config.yaml
n_layer: 14
norm_eps: 1e-06
bias: "all"
parallel_block: false
init: "normal"
init_std_o: 0.00696
init_std_down: 0.00348
beta1: 0.95
lr_head: 0.00673
schedule: "wsd"
batch_tokens: [65536, 131072, 262144]
Each number is 200 + 30 x the weight over its row's rms, rounded and kept within 0 to 999. Layers, rows and columns count from 0. The size before them is the row's rms in percent of the matrix's.

# down: layer 2 MLP down (transposed), 768x192, rms 0.151, rows 356-408, columns 128-191
# up: layer 2 MLP up, 768x192, rms 0.171, rows 357-408, columns 128-191
down356,089,166,278,189,199,170,194,258,215,223,176,168,170,213,160,217,209,216,202,222,126,200,174,185,229,234,186,219,187,227,184,210,180,180,153,140,182,182,204,197,176,181,266,222,137,148,209,209,219,189,206,202,212,187,204,242,200,228,237,263,214,166,220,218,204
up357,103,184,222,206,180,202,207,176,226,207,257,237,196,204,171,199,165,219,227,245,152,225,187,239,246,138,151,194,162,231,225,201,213,216,211,170,189,186,183,236,217,219,218,248,216,229,218,218,175,297,200,230,187,212,192,191,213,190,192,271,178,193,265,214,171
down357,107,205,255,247,197,189,206,249,161,209,236,198,160,186,244,200,200,209,213,173,244,129,173,162,143,198,179,163,189,209,199,150,194,173,215,228,202,144,153,170,206,221,237,221,212,183,218,205,190,207,284,187,229,171,144,194,123,201,148,234,192,225,130,221,208
up358,092,231,183,228,235,209,193,185,215,229,160,232,188,174,221,188,206,170,191,247,203,212,133,150,212,258,122,220,205,218,150,224,154,206,193,226,215,191,201,237,190,222,203,185,177,220,224,169,221,107,228,183,191,204,187,231,182,238,218,250,241,204,224,208,229
down358,090,220,174,192,171,202,205,180,227,213,168,188,195,200,191,208,175,172,211,148,191,260,194,201,160,193,173,213,162,237,213,199,207,195,195,228,155,255,186,147,225,194,136,216,201,202,240,219,181,194,187,164,195,200,250,165,138,218,166,257,175,243,196,205,178
up359,097,165,152,205,208,204,232,184,233,227,188,217,168,192,199,166,121,168,222,226,201,190,178,174,171,165,163,197,174,270,213,229,214,190,192,233,171,275,180,231,218,198,246,263,148,193,145,190,176,221,219,176,224,249,158,221,235,180,178,204,254,226,166,199,225
down359,095,211,184,213,184,188,253,223,226,227,235,230,196,235,175,228,190,133,232,219,213,254,228,205,173,211,145,254,171,236,167,165,190,199,206,189,178,227,230,188,198,225,272,209,158,186,134,254,191,212,200,235,178,183,243,235,172,206,231,211,248,194,208,198,209
up360,102,201,237,178,179,224,202,167,193,217,216,177,179,196,199,218,217,189,159,219,212,187,164,198,159,229,163,187,223,224,229,175,153,195,173,222,139,239,164,276,219,218,188,178,166,170,171,203,209,189,232,185,205,176,157,183,197,175,227,228,197,202,163,204,203
down360,111,201,166,228,216,205,169,228,204,188,203,262,208,187,223,190,233,271,183,224,220,143,183,187,241,170,224,174,238,171,154,209,242,166,189,181,192,165,144,189,186,171,194,192,182,198,174,217,167,137,194,198,184,219,185,199,160,199,209,212,203,207,180,226,197
up361,103,204,187,214,195,163,136,162,227,190,220,186,173,139,199,194,181,179,163,168,170,200,210,267,223,221,179,205,131,186,232,201,185,170,227,216,242,223,208,179,222,221,255,203,212,212,186,210,185,245,232,224,196,164,199,200,228,217,244,201,221,183,227,221,232
down361,103,195,181,234,204,163,179,195,154,208,172,214,174,236,178,168,178,228,187,195,205,204,214,234,167,237,227,244,211,188,174,211,160,178,196,163,192,206,210,175,202,193,224,189,171,242,165,207,181,191,180,196,157,265,230,156,150,205,165,173,179,234,246,182,152
up362,092,215,186,200,219,235,188,172,214,189,218,197,199,215,222,226,205,187,207,124,188,158,220,210,201,236,198,193,190,193,168,203,173,205,191,161,200,145,173,200,203,134,200,214,191,203,165,124,223,215,188,188,234,213,197,206,202,186,188,202,214,256,144,173,178
down362,100,194,209,256,220,193,148,262,206,228,204,219,257,140,203,226,181,219,193,257,177,182,170,226,219,167,221,221,229,172,201,167,254,179,199,216,163,204,202,174,143,228,173,197,206,238,186,191,178,207,211,246,196,194,154,163,225,197,253,212,176,162,194,217,207
up363,088,234,209,208,224,272,134,217,206,184,207,247,154,186,207,176,200,229,195,221,167,203,180,167,197,137,226,181,150,219,246,164,208,203,242,209,194,262,156,223,170,196,205,256,195,163,243,188,234,207,201,218,186,178,245,218,223,220,217,187,178,216,199,202,185
down363,110,180,124,192,154,167,220,224,224,208,192,169,202,184,170,160,201,152,187,150,198,219,186,185,234,284,202,210,245,160,221,200,182,158,175,237,217,201,285,181,207,186,195,215,209,215,190,228,191,197,232,167,209,193,194,236,197,201,164,226,199,143,203,210,197
up364,092,201,190,187,256,190,220,173,197,216,201,180,214,206,158,218,132,173,251,180,193,218,171,221,216,221,140,202,207,132,149,215,213,186,148,218,195,249,161,230,164,248,209,207,181,269,244,222,213,230,220,206,165,183,242,243,166,210,210,259,216,178,189,190,245
down364,098,177,183,156,195,192,176,177,190,211,231,180,180,256,216,192,227,247,212,199,200,213,198,174,191,160,269,161,237,186,194,189,226,205,193,228,133,169,227,149,163,123,143,206,238,137,201,146,252,191,190,190,204,220,154,213,171,187,213,197,169,226,203,148,183
up365,104,163,157,178,258,206,213,147,212,177,172,187,231,204,177,196,148,180,186,239,221,222,189,179,226,188,145,180,232,137,175,228,218,239,212,222,206,180,177,211,237,172,199,195,235,200,179,143,167,147,212,214,246,171,214,252,173,158,203,210,197,215,236,236,184
down365,099,170,190,238,145,216,230,215,212,238,212,233,179,166,186,247,204,215,216,123,194,201,209,233,218,196,232,227,187,212,258,200,183,191,238,212,186,215,255,172,205,198,192,239,186,199,230,198,250,229,207,177,210,245,205,172,222,196,226,190,208,169,211,175,187
up366,092,176,190,235,189,203,214,198,198,186,120,179,204,223,180,226,232,260,221,135,199,152,135,198,172,219,186,226,214,135,190,193,165,269,210,261,215,178,191,170,198,172,195,206,156,152,193,203,179,159,268,217,138,190,157,184,242,168,239,153,211,239,208,205,219
down366,103,202,202,242,218,191,165,194,184,205,151,181,201,189,171,241,221,162,229,170,204,224,192,210,232,170,257,211,218,205,193,193,143,183,201,161,217,252,147,209,159,215,202,185,213,138,183,154,188,174,227,115,209,193,270,149,134,212,176,184,188,192,188,184,170
up367,096,247,179,137,147,178,140,201,233,160,308,224,191,204,157,199,207,226,205,199,186,185,204,196,180,188,152,173,264,202,278,183,149,223,238,137,233,188,193,216,195,273,173,155,172,157,159,221,204,142,151,190,227,164,179,267,201,181,202,177,208,206,197,176,190
down367,097,222,234,182,222,185,250,196,166,197,199,190,204,186,253,170,226,197,189,281,214,244,219,227,170,222,196,222,209,226,184,170,192,172,152,204,265,165,218,214,230,206,190,197,197,247,179,161,223,231,201,217,135,200,179,129,218,201,203,223,222,228,231,220,223
up368,104,244,184,190,242,143,229,190,198,232,173,186,209,198,200,201,175,191,194,184,216,155,250,195,187,214,199,222,155,199,209,149,190,210,220,224,218,222,214,221,192,199,132,154,220,249,200,184,163,188,241,167,182,226,200,156,159,220,241,202,237,195,200,224,165
down368,098,232,204,117,223,168,211,180,157,246,241,189,208,225,193,189,230,237,179,180,191,202,154,186,196,172,204,195,178,220,185,252,198,138,214,205,173,195,175,195,210,210,235,189,223,226,175,201,183,198,183,195,241,185,148,181,161,204,238,131,234,180,201,251,139
up369,108,186,176,190,206,208,192,212,192,189,207,211,191,224,250,205,212,172,244,295,165,212,178,201,202,183,185,260,233,245,172,212,178,154,181,204,139,187,129,180,171,190,210,190,216,244,141,194,192,190,220,195,169,220,238,220,256,190,194,221,247,200,268,219,178
down369,091,240,211,219,172,311,155,171,204,180,173,247,182,252,154,202,219,241,194,183,198,213,196,211,229,208,206,182,213,180,243,131,223,204,229,176,208,176,184,212,156,169,172,251,218,159,267,222,199,230,141,159,149,161,190,204,199,256,217,199,154,174,167,195,201
up370,102,179,202,185,187,204,205,183,237,200,208,169,238,210,158,198,214,210,236,188,175,157,215,226,216,187,188,156,248,188,187,193,210,203,150,241,216,213,208,211,253,243,187,236,167,192,213,232,189,186,213,191,225,186,168,219,233,206,186,187,199,202,206,212,205
down370,103,215,256,214,230,225,230,255,161,208,156,158,161,150,212,218,187,124,180,212,235,165,195,138,202,198,180,215,132,208,206,202,188,205,202,179,226,167,208,189,173,172,172,218,251,166,177,172,181,187,182,218,212,246,259,153,185,218,166,244,195,198,143,146,182
up371,111,142,205,193,170,196,162,177,182,162,193,188,223,228,216,224,172,233,184,130,193,160,186,263,227,186,263,196,233,201,208,247,209,189,273,200,226,217,200,185,178,163,220,212,207,183,155,136,194,221,215,196,202,177,236,254,204,198,215,226,208,181,217,260,165
down371,096,192,206,185,137,166,197,208,153,194,252,158,234,237,194,201,230,196,193,197,213,142,252,214,177,156,207,147,183,169,213,177,188,218,192,234,266,206,213,241,222,167,158,168,188,150,190,198,221,258,205,182,187,185,169,206,206,201,198,213,228,128,166,216,182
up372,093,164,156,153,201,215,196,243,189,183,211,214,217,161,225,230,214,213,224,198,203,250,184,205,203,156,215,156,228,137,200,236,209,236,199,202,183,170,227,195,207,252,162,170,147,202,183,224,194,201,201,195,189,192,215,153,170,243,171,213,262,208,161,196,205
down372,093,229,284,254,237,215,167,228,199,259,186,214,217,225,173,224,210,233,243,188,198,189,226,267,148,232,210,190,142,183,179,210,167,194,176,150,232,153,165,190,236,214,235,202,172,171,204,175,162,244,176,225,154,182,176,189,204,207,101,198,168,189,171,219,227
up373,085,197,180,243,231,158,207,190,285,248,195,220,177,161,152,212,151,182,213,195,179,232,175,204,183,194,197,201,161,187,179,218,174,157,213,225,254,217,188,205,186,203,152,211,213,171,210,189,158,196,178,144,187,162,179,208,176,134,206,219,260,176,195,250,180
down373,096,206,164,208,236,181,232,226,199,194,195,220,185,191,222,231,180,209,152,191,199,242,213,205,233,212,134,172,189,179,154,175,184,208,213,182,195,140,222,134,193,211,236,168,214,189,165,268,190,247,208,208,199,237,181,217,180,216,188,201,178,191,159,231,234
up374,098,201,174,194,183,162,265,226,211,170,193,238,231,155,219,177,204,197,181,156,232,247,216,243,241,209,187,163,188,216,202,260,165,202,209,219,194,179,154,243,179,208,182,224,235,232,195,227,173,216,261,222,223,263,236,191,186,229,201,181,213,200,152,254,196
down374,106,210,226,199,171,219,173,193,184,257,170,201,202,186,215,237,208,202,234,184,179,171,216,116,156,192,223,221,199,141,206,165,237,189,183,162,195,248,220,210,231,188,222,218,176,217,247,191,185,163,164,233,185,157,148,245,209,201,204,191,174,209,191,207,209
up375,100,230,179,158,239,187,164,233,244,190,245,200,222,190,206,219,186,199,185,244,212,190,204,223,257,232,179,219,215,215,162,184,212,151,209,216,204,285,228,210,196,225,226,224,189,169,207,193,152,181,218,166,129,189,189,204,160,225,222,120,199,204,208,194,174
down375,108,236,222,228,205,223,195,173,174,172,160,246,167,193,248,235,180,172,170,195,189,238,236,206,124,210,212,184,176,177,200,196,229,231,214,169,205,210,154,154,182,117,250,209,209,189,193,160,141,275,162,201,188,179,222,229,196,190,222,227,211,202,175,175,189
up376,108,271,167,177,226,247,212,188,189,277,154,219,170,231,190,211,231,183,160,173,180,238,220,175,226,155,196,249,218,167,217,219,161,188,214,236,212,234,213,203,150,169,205,137,238,208,197,192,234,206,136,183,202,235,165,192,196,165,222,153,190,276,216,206,207
down376,109,155,161,210,225,208,190,185,221,190,225,189,166,186,183,176,267,238,174,211,214,160,206,217,217,153,185,204,182,167,205,172,201,190,245,217,171,203,198,220,216,279,197,211,180,223,178,168,212,189,204,188,227,149,264,157,156,199,253,263,205,240,181,182,198
up377,113,204,202,219,184,232,225,103,199,214,174,191,211,192,174,185,181,129,234,207,203,234,245,267,238,230,129,217,180,212,217,187,217,196,208,169,204,181,225,153,210,125,187,201,223,286,168,188,182,153,261,172,151,204,178,184,233,178,222,182,204,211,186,189,191
down377,118,188,185,262,168,244,197,208,160,206,179,255,171,207,158,182,207,167,189,204,232,183,185,191,150,185,205,199,187,216,173,167,233,214,227,182,295,199,241,220,192,180,225,209,192,169,187,148,179,151,211,233,172,170,182,130,225,240,140,174,229,176,202,177,190
up378,102,214,234,257,253,179,200,223,205,210,235,136,183,188,207,181,185,247,204,227,194,210,180,205,205,188,190,181,165,188,261,210,254,256,257,199,183,182,229,169,172,220,175,114,205,171,160,233,140,224,225,166,162,168,196,203,235,192,221,187,175,138,196,158,191
down378,106,197,221,187,206,225,208,177,249,200,185,189,206,219,135,187,185,195,198,227,182,177,216,187,182,165,215,211,235,251,189,217,214,213,246,150,178,186,214,177,194,205,157,179,159,208,230,186,158,205,225,199,195,221,169,204,190,169,202,187,218,239,204,274,150
up379,097,203,195,199,214,217,206,232,226,228,217,255,191,242,247,215,153,225,192,193,206,298,192,184,156,146,199,210,218,174,199,158,193,205,188,260,209,221,159,207,244,222,243,234,167,220,199,132,211,145,178,189,172,186,202,198,200,167,216,133,190,211,208,267,183
down379,103,152,174,226,123,167,197,229,165,172,202,209,164,188,185,211,193,236,215,203,227,177,207,196,202,207,172,237,200,174,203,187,162,219,195,142,227,174,213,136,180,168,182,168,176,160,180,195,212,235,204,224,185,138,229,203,174,219,199,215,236,119,226,206,224
up380,094,205,138,215,209,247,188,210,231,232,257,210,224,177,215,177,220,133,219,199,203,237,145,206,276,160,214,135,189,190,181,191,212,181,178,242,151,203,198,193,178,186,178,193,245,189,220,231,197,177,212,198,229,229,120,209,243,254,176,227,189,209,166,194,196
down380,084,138,188,245,207,156,199,159,218,179,211,181,186,171,154,256,203,211,175,219,224,193,165,246,151,228,156,203,203,282,226,229,158,256,193,207,196,188,159,225,242,225,172,215,197,193,176,222,99,191,230,209,181,145,243,186,206,201,200,185,173,172,202,165,204
up381,105,228,192,212,230,201,174,187,199,204,206,165,160,198,166,139,192,234,200,207,210,255,157,220,192,204,194,203,153,202,206,207,190,291,192,196,177,198,310,223,185,137,217,205,193,207,199,195,222,225,162,233,144,269,194,253,178,186,186,211,222,265,196,215,234
down381,118,174,184,240,214,209,164,200,259,196,227,198,236,214,212,186,196,187,228,201,207,241,147,195,213,158,158,206,168,214,190,232,210,187,195,192,172,210,253,226,227,151,183,167,188,169,225,202,221,228,233,209,230,159,211,247,200,239,187,161,191,164,201,226,229
up382,097,208,196,160,220,209,222,188,183,201,196,125,183,233,134,255,177,219,152,231,226,220,203,272,199,218,203,213,185,196,190,218,147,125,160,231,240,228,209,153,225,214,179,177,198,187,230,169,208,152,217,250,167,158,201,199,145,199,169,158,189,204,203,159,200
down382,105,283,214,225,216,161,190,199,187,200,209,159,159,207,197,185,202,178,240,141,225,208,267,178,180,145,207,158,208,207,260,201,180,216,164,158,113,220,167,198,138,204,208,198,242,169,241,199,84,230,214,193,195,201,176,198,133,204,204,232,209,185,234,200,252
up383,088,176,259,240,260,154,171,175,188,192,206,175,240,216,247,182,196,193,244,171,149,194,186,166,221,241,185,222,193,212,215,192,151,226,169,194,202,189,205,221,163,222,183,191,134,245,173,166,211,182,230,226,238,194,145,226,199,188,198,181,227,211,201,190,170
down383,088,213,251,242,216,197,228,219,186,173,221,227,254,198,150,255,200,223,184,180,224,229,175,180,193,206,225,209,220,165,171,146,168,229,203,207,169,153,143,158,169,167,220,222,236,167,192,194,211,189,162,228,210,209,133,190,190,220,200,205,177,211,236,257,207
up384,123,194,193,218,234,215,209,219,191,195,232,144,186,254,240,210,253,185,187,210,205,202,195,171,187,187,184,168,182,242,204,198,235,222,176,186,182,209,227,212,199,230,206,188,212,254,272,214,186,194,274,217,219,228,158,282,236,217,209,226,191,164,171,232,211
down384,118,258,236,181,223,201,151,174,220,157,163,193,211,207,217,223,198,204,209,204,176,171,229,217,249,178,178,215,214,187,240,172,186,184,197,190,73,194,194,226,216,172,163,199,194,166,231,197,189,242,170,189,221,213,242,187,186,194,150,212,140,147,186,220,137
up385,108,206,188,227,193,139,206,171,224,156,191,190,204,193,173,164,194,186,217,200,286,231,218,232,205,235,159,200,175,228,181,214,163,211,205,196,197,219,179,207,160,213,196,197,202,164,175,256,204,243,248,181,236,214,182,211,127,243,229,222,214,162,227,208,186
down385,115,204,235,189,194,267,208,188,193,217,224,199,188,188,222,217,203,205,219,190,140,158,159,181,164,208,240,232,212,142,237,172,206,219,196,223,196,209,237,178,233,203,228,180,201,207,248,155,228,143,156,189,129,179,178,197,261,123,164,184,176,214,171,223,215
up386,107,241,213,198,229,217,234,266,205,196,230,154,213,156,206,180,170,158,181,181,172,237,198,226,194,193,216,255,163,197,231,171,201,179,194,134,193,174,167,214,219,198,169,262,187,202,227,139,220,142,206,207,209,202,197,183,213,262,235,240,182,202,236,180,249
down386,099,191,199,174,216,176,210,211,199,212,241,220,197,238,224,193,204,253,173,198,123,171,189,188,192,158,190,197,234,221,200,224,198,194,182,239,181,188,213,199,185,179,261,177,199,237,200,195,231,221,297,192,202,119,197,184,153,189,176,238,232,170,183,181,225
up387,095,193,233,207,173,190,181,165,214,130,222,179,187,220,195,188,190,180,207,184,200,221,226,225,248,200,194,214,191,221,168,216,265,220,217,210,241,249,211,208,227,227,211,182,226,218,178,192,252,223,245,192,249,183,200,194,173,227,229,189,228,207,154,207,210
down387,088,188,214,178,198,174,178,217,181,226,230,256,223,160,220,215,192,152,224,242,160,181,171,205,196,248,180,213,214,228,176,154,218,176,212,256,220,166,225,198,176,193,163,225,235,282,147,181,157,233,158,155,218,197,181,200,215,193,139,209,243,222,192,172,218
up388,125,212,190,226,227,225,200,115,224,211,216,210,229,209,231,219,204,170,203,155,211,153,201,213,218,193,195,131,223,206,222,215,161,202,235,226,180,198,204,181,146,209,221,227,236,207,148,170,266,117,194,209,178,213,203,231,193,180,215,210,179,261,231,201,250
down388,104,173,170,212,202,181,198,189,194,182,141,190,202,188,180,188,176,173,198,198,215,144,226,198,189,205,179,224,213,144,244,202,174,219,238,148,186,201,201,186,134,228,289,199,213,150,195,197,205,231,200,133,201,172,173,185,190,200,223,193,199,215,147,167,181
up389,100,231,168,260,148,213,157,209,177,171,231,196,212,183,121,211,154,269,195,221,194,183,194,270,205,181,187,223,187,191,226,240,147,177,220,227,150,216,215,214,223,198,147,114,189,182,169,216,177,183,181,177,210,265,182,190,197,208,210,220,201,212,204,172,200
down389,098,201,226,279,152,228,280,181,166,177,134,184,205,188,189,193,213,187,213,233,199,142,176,199,187,221,164,183,194,195,205,194,206,237,191,159,177,199,214,210,196,217,247,171,153,209,174,155,211,212,207,186,176,186,211,181,251,201,206,268,194,203,236,216,170
up390,105,180,153,251,183,220,197,161,215,154,209,195,208,212,165,209,134,149,222,183,197,225,214,203,205,231,220,222,216,212,163,234,196,164,225,146,207,247,219,177,195,175,211,258,194,239,243,152,188,233,260,186,178,202,212,167,227,212,168,234,183,128,197,225,217
down390,100,199,230,151,243,213,215,211,204,217,169,167,262,198,208,184,209,205,147,239,161,164,280,194,216,173,209,194,197,160,213,234,207,226,196,200,236,142,208,242,190,242,213,180,176,192,243,213,164,173,189,177,179,139,127,257,179,197,230,178,196,187,179,210,272
up391,099,259,208,197,251,222,161,209,198,160,206,196,206,183,233,184,145,192,167,253,238,144,173,206,229,176,189,195,204,163,259,201,180,214,158,226,233,174,181,221,184,187,238,243,199,234,151,205,250,168,179,209,230,179,184,219,273,184,217,185,190,198,269,164,121
down391,106,227,219,185,164,175,215,242,200,173,258,210,210,217,216,229,180,224,244,209,137,201,163,214,208,190,157,203,236,175,242,188,192,209,216,227,228,161,161,262,204,229,266,124,242,172,186,186,222,186,213,177,193,149,135,243,208,182,215,164,228,210,191,223,197
up392,098,182,197,158,205,152,196,204,172,205,217,221,189,193,157,228,262,140,212,167,244,182,160,198,187,193,181,193,191,189,189,187,220,185,229,177,203,184,197,218,206,170,195,202,206,179,225,238,214,157,172,167,183,207,208,215,129,235,191,181,264,215,160,201,266
down392,102,229,198,133,194,223,232,184,232,202,218,221,219,190,212,185,121,222,183,168,170,164,249,259,230,189,151,198,195,179,173,229,211,205,157,117,182,211,148,229,171,189,247,168,187,198,207,177,170,221,218,236,248,203,193,214,188,141,259,204,206,223,226,162,214
up393,110,182,109,215,188,195,205,171,217,169,198,165,232,203,215,241,208,200,224,153,188,149,165,239,223,207,172,153,236,202,206,204,230,213,160,226,182,171,203,205,170,260,224,191,198,204,197,226,164,191,191,214,147,192,204,184,227,173,201,216,204,175,202,207,190
down393,109,243,250,246,196,191,219,217,200,192,244,148,173,281,198,226,195,227,236,201,254,163,204,246,192,200,188,186,221,210,122,253,142,196,271,228,193,251,162,206,236,237,222,181,240,204,236,198,233,173,228,187,172,222,222,167,193,195,163,118,209,214,173,249,214
up394,101,182,186,227,202,283,208,170,218,179,209,139,180,271,231,178,220,235,124,228,176,181,228,166,191,189,243,174,148,219,211,213,158,170,226,186,233,171,143,204,204,225,170,228,206,222,251,190,231,220,231,197,246,233,222,192,189,187,190,202,122,208,176,185,192
down394,076,199,204,199,175,158,246,202,198,220,177,239,228,110,121,212,185,143,262,194,239,187,188,212,157,219,160,237,235,153,173,201,224,241,183,226,213,183,210,243,196,157,232,192,184,163,133,222,170,203,166,210,219,141,215,214,221,225,200,181,236,191,197,197,189
up395,100,190,172,185,221,152,235,206,239,200,240,213,169,152,211,181,173,150,185,148,256,224,197,200,156,195,169,228,227,238,195,203,207,156,182,188,108,206,198,266,240,191,236,255,191,165,159,205,188,228,223,193,198,239,235,212,210,219,236,186,216,217,240,209,183
down395,100,166,213,212,222,197,188,189,166,211,229,147,178,188,227,183,220,184,228,271,200,224,222,165,192,186,215,213,208,142,213,196,180,206,219,172,178,202,241,257,154,215,188,224,190,237,204,214,189,201,158,170,197,196,161,207,273,271,175,240,185,191,118,227,191
up396,102,182,226,207,230,199,211,164,200,155,206,172,257,216,255,212,211,183,157,216,179,189,219,183,205,193,199,159,187,166,249,251,198,180,243,170,226,231,190,188,176,188,220,168,253,213,201,214,178,222,227,233,216,167,212,208,205,230,219,209,171,284,204,167,195
down396,105,181,187,174,266,206,211,196,220,174,208,194,176,224,193,177,179,182,197,143,251,180,241,217,232,195,208,173,209,178,125,228,198,232,224,156,238,177,88,165,181,182,128,220,219,221,187,282,193,214,251,205,133,202,273,181,158,176,184,189,159,193,209,194,232
up397,095,147,192,160,172,189,211,194,202,205,196,224,167,249,194,223,198,200,188,242,167,153,264,201,242,246,213,215,238,193,135,195,208,214,202,213,208,125,204,217,221,258,210,210,192,214,190,211,205,214,218,213,155,244,234,203,228,205,192,191,257,194,208,195,222
down397,097,219,163,167,209,226,176,237,193,176,214,248,189,187,236,225,230,244,191,153,119,222,203,203,191,247,162,225,224,178,254,178,212,175,203,224,209,184,221,240,205,146,242,187,196,188,226,181,159,170,202,177,204,185,216,244,222,146,243,164,221,212,221,143,204
up398,108,200,167,240,153,209,182,236,246,201,208,233,165,226,225,185,164,174,211,245,208,191,202,175,220,170,178,168,179,196,180,214,182,199,226,205,159,211,167,237,189,196,207,159,189,182,198,120,228,197,221,237,183,175,239,160,222,257,228,183,200,201,221,137,225
down398,100,187,181,186,224,220,239,240,255,173,140,134,251,199,181,189,233,215,205,189,195,199,202,208,168,174,225,219,217,107,213,199,176,201,229,225,209,164,181,232,190,219,193,269,175,235,188,295,173,172,212,187,267,203,178,221,155,223,181,164,175,208,208,165,190
up399,108,177,237,217,249,195,290,230,163,165,246,137,219,205,184,246,153,207,173,170,149,142,206,213,190,235,238,194,237,150,207,216,219,193,166,208,190,248,246,205,215,208,178,236,229,221,182,192,177,248,223,242,201,178,247,212,215,212,193,232,186,244,186,216,219
down399,105,203,189,212,228,155,145,210,245,154,240,195,217,181,190,193,177,211,215,207,257,224,195,161,169,179,187,205,193,219,234,236,236,226,223,209,187,242,144,214,202,165,163,195,184,149,229,167,238,225,265,183,227,229,192,193,204,195,228,180,194,209,205,137,203
up400,102,103,155,199,229,240,230,268,193,195,172,174,206,226,213,186,180,247,195,217,215,129,188,183,173,230,225,220,161,218,196,229,158,201,192,181,251,230,180,274,191,171,195,176,173,199,241,168,223,236,224,181,123,230,185,217,228,181,190,251,150,188,159,194,164
down400,115,247,187,184,172,183,206,172,215,194,181,194,141,254,171,221,220,187,201,224,170,221,184,264,245,143,167,206,244,215,208,183,220,178,211,200,223,220,215,216,187,249,220,229,139,127,173,202,168,188,242,162,199,251,205,207,170,226,154,162,206,190,203,180,209
up401,099,175,188,195,198,253,168,201,202,160,238,208,288,232,241,214,228,170,246,249,198,213,226,205,192,204,224,201,169,212,237,197,194,153,205,201,205,243,174,203,174,213,198,255,230,229,207,231,210,179,225,239,198,182,175,195,192,223,220,125,169,207,226,208,219
down401,110,209,196,234,232,171,186,248,205,232,185,184,223,228,181,148,232,140,157,204,260,227,240,227,226,228,189,204,155,229,222,209,199,225,217,185,249,218,171,204,152,191,177,180,183,190,220,139,207,258,180,205,183,266,172,191,233,210,215,222,213,209,175,217,223
up402,101,230,163,225,221,150,190,202,170,167,180,201,155,223,165,222,175,256,236,225,149,177,228,200,260,170,198,246,167,180,183,193,254,194,200,208,255,211,209,229,229,198,204,163,210,203,189,215,172,190,203,172,174,139,187,202,155,170,139,158,281,150,176,190,145
down402,074,192,261,180,168,174,236,206,204,195,187,177,187,181,220,200,209,203,202,223,199,200,192,169,180,191,199,156,188,186,185,233,202,215,207,150,176,206,237,191,173,162,221,193,211,213,244,192,215,190,145,244,246,199,205,244,157,226,253,198,140,222,159,184,180
up403,091,230,191,239,222,219,181,179,170,198,193,142,216,200,222,161,225,199,163,247,202,150,187,144,243,259,202,228,226,200,203,217,187,211,173,201,189,219,104,170,157,195,137,238,174,155,127,185,178,170,171,170,197,227,244,212,239,180,168,144,181,203,179,226,221
down403,106,269,199,173,201,190,168,210,236,195,204,256,192,142,238,193,176,200,158,195,192,182,217,197,268,208,221,243,215,232,172,212,222,131,208,236,237,201,233,239,256,222,204,170,175,182,157,227,191,168,242,198,142,228,199,192,210,228,244,211,207,181,181,175,155
up404,093,199,204,174,192,197,176,132,163,204,135,153,197,207,168,173,190,185,224,235,234,247,185,251,251,206,212,208,190,205,207,194,186,148,258,198,219,197,114,165,173,221,208,200,216,210,191,184,213,158,250,252,188,275,200,210,208,204,180,197,242,179,152,186,243
down404,094,205,195,168,176,185,170,244,238,198,204,207,185,201,214,230,188,196,151,247,171,198,191,227,239,228,192,237,167,230,204,209,239,188,230,218,228,177,182,191,209,239,170,173,268,185,141,286,225,236,165,189,180,224,203,167,196,195,211,169,208,193,218,165,185
up405,117,278,187,239,171,218,224,188,173,236,204,161,232,211,190,155,179,149,194,198,170,220,199,195,194,198,184,158,223,206,242,193,199,173,220,194,239,214,218,198,196,236,209,218,228,217,243,209,201,139,279,196,159,195,180,190,215,201,206,186,208,189,216,191,197
down405,106,224,158,161,178,192,193,189,173,174,217,224,164,200,177,194,203,227,160,200,191,167,132,219,209,172,252,176,184,243,148,193,191,198,219,225,189,212,153,174,186,170,200,218,179,210,238,232,223,171,172,183,143,176,169,236,184,121,128,173,162,162,143,226,218
up406,104,205,152,232,177,189,237,232,182,186,219,252,231,265,196,186,235,187,190,215,216,183,164,197,187,282,136,195,255,225,170,218,231,188,204,218,197,204,153,197,208,233,213,220,194,176,170,186,212,214,181,211,180,172,227,221,195,206,181,192,191,222,205,155,178
down406,107,215,218,173,270,172,177,187,211,209,120,197,205,175,191,188,175,240,182,207,216,202,230,130,270,175,203,163,197,224,188,192,188,207,158,167,172,217,266,184,179,202,215,197,203,180,231,157,145,197,257,140,225,206,229,258,166,217,216,223,228,195,165,185,190
up407,094,191,193,181,185,249,185,139,125,244,171,182,220,208,224,199,220,239,268,225,217,183,196,212,167,174,213,227,198,214,199,150,231,185,240,188,220,235,150,271,156,237,239,242,220,224,181,231,189,221,209,186,209,203,243,209,226,224,185,189,172,207,226,220,219
down407,092,209,200,212,192,169,215,203,223,179,148,208,202,248,230,222,192,171,116,204,242,201,209,237,181,188,163,193,204,169,219,222,191,223,145,175,157,214,252,187,195,145,204,211,202,154,190,176,197,188,152,213,221,178,187,188,206,234,173,235,240,252,173,162,222
up408,097,288,239,271,200,193,199,194,199,202,211,186,185,221,232,197,236,160,212,223,194,240,231,235,158,262,225,199,246,175,268,161,185,207,202,227,225,171,188,184,213,194,150,186,212,170,238,177,196,176,219,189,216,221,246,188,221,207,160,202,244,180,228,233,187
down408,109,220,229,199,240,277,211,208,201,233,208,194,207,192,213,218,210,239,238,265,216,213,230,216,196,209,222,203,199,190,215,153,201,205,234,137,218,253,161,169,226,199,182,181,193,233,226,185,148,181,226,179,227,156,208,158,305,151,132,188,145,205,240,203,191